config.yaml
d_mlp: 768
vocab_size: 4096
norm: "rmsnorm"
rope_base: 18300.0
parallel_block: false
optimizer: "muon_variant"
lr: 0.0038
lr_mult_down: 1.5
beta1: 0.95
warmup_steps: 119
decay_shape: "linear"
final_lr_fraction: 0.05
batch_tokens: [16384, 32768, 49152]
seq_len: 512
Each number is 128 + 24 x the weight over its row's rms, rounded and kept within 0 to 255. Layers, rows and columns count from 0. Numbers have three digits each. The size before them is the row's rms in percent of the matrix's.

# layer 9 attention query, 192x192, rms 0.247, rows 153-159, columns 96-191
108:126096123111147157143141113112103123124136166114180117144145085086134086087154119132116177099142142173117103116072144127114123120092134138102120146130141138103130161087164117141101125160143101104124086096118135106109137118145118119112123141110128154090125116134115140112137118160123126150
095:117105121147154109158153115101142128136109137102157093115132115137147085104107099134182125146124088106147153110138113139141142138130152119139129102147109124148179127091141116141113110124095134137124103087116131141128118104135145117126142140115123117139157162157116151133120143101173128134
107:088107079156136107104134107130129096129154122125099111130091158122132109106149134113167100147110093106113109140118128153093150127155159120151133141110147131099118133118140045149095146112095144093143149125117120121082145107098117119127137124097103114162124157172114142135111144157169144160
118:151116148108141170111159169122079131137100102104097070128121150115143138145114145140125149079113150133132133135096142089130153173142148118187089105125142145091132135149149124137126117077114173123147171143112103094187113076107163113101111108098150122095170105116106104118158115098157152118
106:156115133120135127179171153156134119169142113153093122104110140129130131112115160132137122152127131138142150100146123119104155146125120158116121095112153117122118118137138118140131136139112171171160088126132161144059135128134144132113140147114100179139197145144147134098132113127138127144
109:134100082130109154090135078133131125093123143094151136118116116110157101141104128092143125137139106140138112118154135147096153113152099143129165165103141086120131155126127100091113131127152119131096165134143119128149135109136134093148117127130117154129115087139126116153122125140118127157
104:146162118120121116104080101110151114075136119153143127122148168168125093116129140147131136144106041092114149121083156132131107146112095160102116136171129116165129079102149137079150136158155113179164137110134154161129112117111131130136136121144125102120162111091138102155112118134113164133
# layer 9 attention key, 192x192, rms 0.249, rows 153-159, columns 96-191
096:125096104118132168155144126112134154150109138149113126156108168076142108131160124142117164134143181147089120131115163123135136082125089119120102155131126117115142155137145109174115115116122100096121099110131120083122149122145134147099111183115137137133147127120111134144123092145160131161
098:113128158121150131154153139107130097139086161101139113102137122122189120082109118123176125115121124126118131092118092140177168143155152113127103060147117131169164136127151114132140102122137105106115125084149135138151129123168138095152131134156146079110134128125120149123143121111161108115
113:091145102155126112118133102129157097152112109148103115134121127166131101097138137124164092172106098138135093153126154135107114121135141113141141148130158123149146146092138085137114151087110170101122142132121139140048153128085125116142132145105092132149109136156106160118110153138127117146
114:152098128104128188108136171150119138167096091115135085116122116138135143158116162124116138102118149137126137125139138086121115132100154113174078110126146159108145143162152113137136081111104152133159149127118121100189098071117168126104130127119171131126142126118099118109164104090151164132
115:149127133150105115135161153154149111131133110149128147119118127117140163126086170138125076138145114130124133125114116113105136144148148145148133097118155132130143129146146139142122104122089147151165090128129138145057134127136140146108113156141073151136182158165148138107122110123145115124
108:148121113135106139098115114162114133114109142112106122142091128109162126134129149132112104115154086128143103120153099136112139126172127147108168133103146094147093135158097124087121140133123108114067148147135111110160168131117141101163135104164113139134101100116154120141139127149116136131
100:146132137094090136116094079129164093099119103145129122119132152123117086111129179146128118152136094122105192115118156129093135130114100130121118121139104120155146106120181143094127141178136130145140162124130133160163121094134143153126130089154135123097134104108132097156087116110090152134
# layer 9 attention value, 192x192, rms 0.33, rows 128-154, columns 96-191
069:141105159120114138148158100092104146128091133148094113119125072091122139132116111111103163181131129135105180119088176123102152102143115138155114137108144117103128122117162158111119116123141098084124133137087101155143140118168139169109150126120128135177140132099149158106156162145160152157
071:095126188134175135124105149128115150138151134150096129108123144134069171130126106132123117157114138139161090127114085098094088113114123154126145145126160119102154145109096118153119128090111118128099152118110133144114141136112127155133097123108133102113147107095098119109141126138133105075
060:110082117133120154116096138121115152103159145132123121116115087122162129139122169131126171122133097149121103152143087118121088127149085137142115109093096106118133130122085143078127132108132189179133146151127108114131111145124152095144091099082116173155131135129135115126138122118169139123
067:195127101157131135131158159075147149122086095100164157120099108112111143127149123118103124107178154134101159117133112103141100112142140124140186128139134147117127095148112116147132152125122126134174133122134176138148169143098120112138143180096148155126149126150144134123131157089095103088
068:135132164124130126138135108153140134166095124078110174129145131129135117112133136152147134170157132102129135127154126152110144091132125153162145185149159095146100110158105120113152141139077118139093125132135065158142127137092124163121130105116104127170116141138102164132124100150119143086
064:117121163095074128125139150121131084130118103158117128130099119111152146130114170121131144094136079132107138142094132128127125136118106102121133104168105152127126107110108168111151126088123122141159179134114150139098180148098092143095136137165164086149185103112181115147105135127164134157
060:094108114120135136151111148153115097130160141119136109127114152098108080114156139115156133116106139129128125104145126142138152123119099105125156120088096124107182101116142122141109113124121077154127134151115154103136110157154099127170113149114157072117181114119156085145048136126129130114
061:119182112155159082121179087130116115103156128130150099139129102102122122124097112115139121125101112136129142090151160141140119142123071132126096133120142112158106162144089169156131156121107134134127068138132144162081116120128094143149138076132134117121151157128144110111097131155119145140
067:130131165126184138180135152122139113143095147108147106139088151210132128145165136177143121113146124132101101116126128159096124099146143128095123116136130105153126130126107138139127139138149101177170126109129167145138120133088158075151102141131135104092112130114100150093114136104146120121
070:100152140103147141124140166117151156156101122136124107106123121119135144151143113143082130105112133140124141072091138137087093126155119134138165109147136146086108148111154143181117143116144130116105145093146121143115125146113130069140115133139131107117112111119130135104114200142103088142
077:141174088146082135136119139140118133113144120145145140107129128180125148141092127140095105135155129129184145113155124120139143119111087112134171149057115130095093166134149137115155095099127154141125130120135093144144094126092111146140099119124091188137121168107116112077112093138139135126
065:168100104117104130149147105137135174121156125136136094144096126113116129100159082170126158082129139140110099127130159103128156160141136124131121104159145149127184147099123099158166104163096127121135129142148168089099187118136147125105138195105097163117140125123122118151152146099091111159
069:150092108140104181113153135136128151108109130118105110144143106120137100109152160124148135085165159149121127148103134117160145119137112102144097133135115139079143092080178145140120129110142138129134173149153117111123193086173090127121127128164113146143124101119084167102127130183154124189
067:120188122143114171098173153137111093133195145098098114075123115126173134169138155135143103151115106145127112145120102091118133141156110068125092119145133143127095111124125164148136132147122144129135140127123099159135144136154128083123118104090122143133154160095162120172137095147143124116
062:122093125145118143101093191143117122127144165136142153139084161100113127140096177091145121182137117144142151112141103150135151108129154140128123131161158097138151120154135134140160147150167145166083132147150121129118116108105124095126110081147115095120139133153141108128125129125084116138
068:082110121101124105133116172148116115137116169140195142155173112132147149095123098135129180148090097118079078130086143127086160108107172141153123193157131146114113116137150150133122110135099138144084126141117131124147130085132104175116124141168153131129130128150107111165121125131152177135
073:132120171125107123120089091123174103134133111166124157126130128100134119115117125115093097124133174192094105147148115126096123110133151088129123118123105115174118130139135140112142149131165108144130108135117164116093103150133132139124091165113135146114113113061136124106143122108096127080
062:125129118171087096127116162137141091130120112121137103139101148138137172152161143101155120136138086136130105102141138110105156142132124133094107141129097125126139104152135120142164134132136148125115107160103114097141156132197099127119142128118126111110167128127104149146130133129172156124
073:113117117132098147118091184098104099120116131127117109139129155112131120106120143154135170150148094155094125110101167142141139180108114171138092148119107122124110100088184198142095128159112111095114128124122138128087162121159126137130146085169142136101109100102175160112123141135126163153
063:141096117136116126124122117142123130137120109123144138093151102057195142139143085112077135156097141116131142148121165125133135114143113111139124146121129133111131106153155174149107119150142148103104142145116089148111102130144128142144136158174098162149093134121096116121086148153101087159
071:123165147135148120170124130137125175109109177089136147089159114098133113127151139126094135173149117127097131130151131097117087108123126077136166135129159137121173132155117136145105159121133098108112120144109146153156125151094160106151142159138107111115114148120139126089122137107161106125
066:115097131157145177130089139154143130165113150142155122157172146083133136162179164129096138101118144131110152099109124114126135121141092150131152178111121141135158109155081129092084143119191119059124136140174144131091101153153117121149136165128167117110132101169152118108108118140135144096
059:086133130123123143106129138137128120086135119132116164127097144157114150072149140126131134152120135105139129136167132176160152146129119107151132102141136161158103155100076149119119127127139141161109107148110090121130154134124145144113156119117131091122141152148141138126093085134106167080
065:152113155135139165149138125152112153112099109095135164126144160168181094162117137160146143119120149157083139121118103168109142146136134118121140123077160166108174162119189111147134116103092128112114175101116093100168129129160133116119126155132155113121136140133122164136105104087143124128
063:072143151130126156135138075106124136117129097111138124098123150140121101129127103085137168126110124161136105160156157143126112137133160076128129130141132093136131073088144092149109153124107186091090126102144076115120189113155119104121154135109156143144136126162170140116155138146110089137
069:168143095124122166104145126133108140114112149128147136141138118179118100105161128120123096120099127139127117132137124130151124094081176150171134110135160160156109091126139133130154134114122144156120117102160083176120149117138123150142145122139137152129155106063121154154126116122094107094
065:152173128110141117138137136156152153096116138112095141111135119135155125150148121115135130163139106161121100149132124107090172142171147150127150124128119189107154108113177102116120152105099110102122098134122094144122146158083140176156137097088155150155128103141127125123146154133126129131
# layer 9 attention output (transposed), 192x192, rms 0.292, rows 128-154, columns 96-191
078:152150127143112123168141134129142175147128118131118128109119131079159130140133102140127131114167114150108178095096116115097162112115158164167096140133128117101136086110129162127139111115128135099122133127145101155151130125130151171107137096129126131132058080147117160112153125168123136123
072:141095130148191131081150133132159140139126125109108104120158135107093125163113105122134123144079129104177111124125108127117075105096100110122133093133169149087160162157134163117111166130120149113124140144112174147090109140117140141113071119114165114151141132116090116079129117128130144086
066:132107148120130125121123099135116112146149156191107114136118123115174113149092217138118149074103129135132106081166089118135142110155117125153130143080101124153162145130102142138097122141107137155120152118085121100158097120136113133105088144140101168091077110129129163104114076116144125118
080:139127106151126153134155153108163137154109118110136152118114100116098146131153128116152134111172148138109140108136125150105141086133133098086154137087111105141164147151086085126130127124156171097116173120158131142091174139147107105141118184122135130121122146142175152083142136141062101114
070:112150156106159131123126095146121151166139131057108121105109140102111149123118158130189135168115130116114122136146119149098110111132157140173114138134176103163128112164090088119121125105101117102134125149104087168099117134106138152133120089135140127175131122132102117138109129087148144161
065:114134179104108187073137158096131104152157101168135142079128124111136120136118158126127131135093119129083115070108166129103142105138121098128158129159145121140129104130152181117164169157148127121143148145144127115076130117146122120119094127160111086147105107151134180124106121102152123130
064:133102122147141124124104129187145114108131142129166155131113156083160076114134163109169123103151077145104084080130162132116086125083096125128138138116148129121162096167124121178133130163112143158114164144166128116155127113139177098136128151122142127151123127125159111139053132111135116124
064:089146117172091094105118125131133151109129120145114128075096109131090157072106130126109121123155079133144131135152121128146107140161099121130126107119119105115128141143090160144120155124114139130111110084135159178142155159143107140145136126117069092146118134116134046131126113152115150116
066:104144129138132107124114167149140106108096142133135144172121123179129129137096130165195113138153131138159120123113139156104173107113118112120138128124127116125093134135117139124121136110150100183148137159129134143170119149105109122164084140144129166090114126144141134154113133129096087123
070:106127139097141156092116128119101159154104155115215157109141160149123122138161118139112129144162141150089153085076134131089098104141124124169120109142129172127131126182133144160130149103131116097148126128132112146181128134100122118196123106107168099111154164094132115136110131149109108151
076:121120093157126137125092169138118161119148105173110128096126130168095167099144117145118105141147152093153148100164100129204104107163099130143155132095097144104084145110128128121121079099122128148150093112138118129112105145085157157158126118148110121111146195107116125109100104145132141124
061:138115064139139135141154116123137151147152082143130131159096139128106135128135096160105141064073127135123117149140105092110172164160129122137143118147129163128147168078143114162162080160172113128127117123133155137111159078128120152135118141119132109127134152087123155130131142150070109135
072:185091130147089148121130150150082108137117156154084107108135098122108111127154148157129142069182147140124111124090132110100158101122126123113108149126140150108145085095150150107115117104125137099120138119129109102133143152152135144083188128120122157156173083138105126096111123101131096165
070:094142106125130156084179144156099143110127150109145082075115130107127172111142121118165120131141100115154092137103137107128129172152119063141130134163144109132098120132114154101139103126105144137106125134134094121106159125108121102158140107116154108143131135104129083102178124135162126083
068:118132161104085131127111186139148104128097157162129131091165125127152154102127115102162143139093122134151137128131124153120104104149146123098149121125161089145122137148110171133169132107097133158144134139136130111161095116128111136123134112116098093139161150154138131135135110088134142140
076:106150179113150098178089156134133147173086121114104114140175106121141137148096145096128127131077124151110120116119154121110136130102153123161087148126139165138114106104146108184132142094132146111138100156108134118074107142141114139076134113133109133146130092175119127140145146130153130121
074:124128179119070106170127109103157113123128086131159126098128117131147090110162110127088107098141124158164133135137137168165135118122144114123158163140103106119147131122105114109149118113193144144165152148146154113141106107125149152137130189142125146123088095098132129120105069105083141112
069:158135146111156143117162145118156106111139076128142092125127127117143149104121169101128121148097089135141111128135109112095165156120102100133131139163086149112122111098118103161125114126103140116168122156132129121200145104159116149112120161153114094125140116144111130157142119143164128174
078:127098117094099115130131161108085063113148141102111145120138128120159099125138145144125161125138108143084105148096149150141154133129122144134076111098132121163108128109158173127119126142139153099145121141120105115071120119129075126118156117155146119136142101103146106150111129147135154142
060:099131097093112136170146124111138155101121107149105108147185087138130120127145100116122161129175162108115125138146128112148106113131099164099148123111165134112146125103171148170132140126152110101113111186121082116053136138150136146109117138150143111162085090108134134127104136136141138107
071:137127099149171140156138131143103178155115134104152152125138102072135117122145101160093111164155138100128134123117146106131127110152150105117188105128141132134160093137098112118145177167183102105161142137099170139121141134124108131135151143132161132141135138154165098106096142127163082107
076:105068127133118125142120142106135149149138111125152124114158102123133098150141127127079133120107143133124131158104119120115138132118095124121137101132115159097183124170138169125066130117208098119172165119162156126094144117140148112141093143099140123111125089146111119078104138156139102138
063:093147154072164136127120108127123141102141142098101140119130116093128106135137116134151086105150133122133139139115113147142136143137096083155140102135091134119147157116111107108137114128104113145120094132090133134016136159115128097118153144091134103100163145122113091110126130127121150059
066:121125097162173155130148121173131178120122155110120084123148135144153101135100137133154145115133166097117137118079084128118136123150106100086121117102146122116149136106156087119086120067136120126144154116132103125111172135140114106147133128121133128136122094118099138119130117112137141132
058:091104131154165163175167125122153131145114107092095119091141141102118154115134125093121140124111162109126137155136122133122147121165143106154121139145154103156142078144161126178130108093099127085117123124094126120100120110130158120130139139170140120170140136182144131186157114126092110123
072:125162087096156141092151146101114129112134126134132154142123159157103128094169155117122117116112120169152130130129121142143124120125179173175093126113133129092128113156150135113101154142109119117129155114141107160112130165090122168148109128125102183148127118085147143126118108117084120096
065:150173110146111161125121117143114127114100126130097134104165115103106112169106128127156114120147127128108099171127123114085128108145106123160116117153115152133148085086130114164119155096113126114122151110115089143134144123125136173145122105135108126169088172115137124154144155165091117082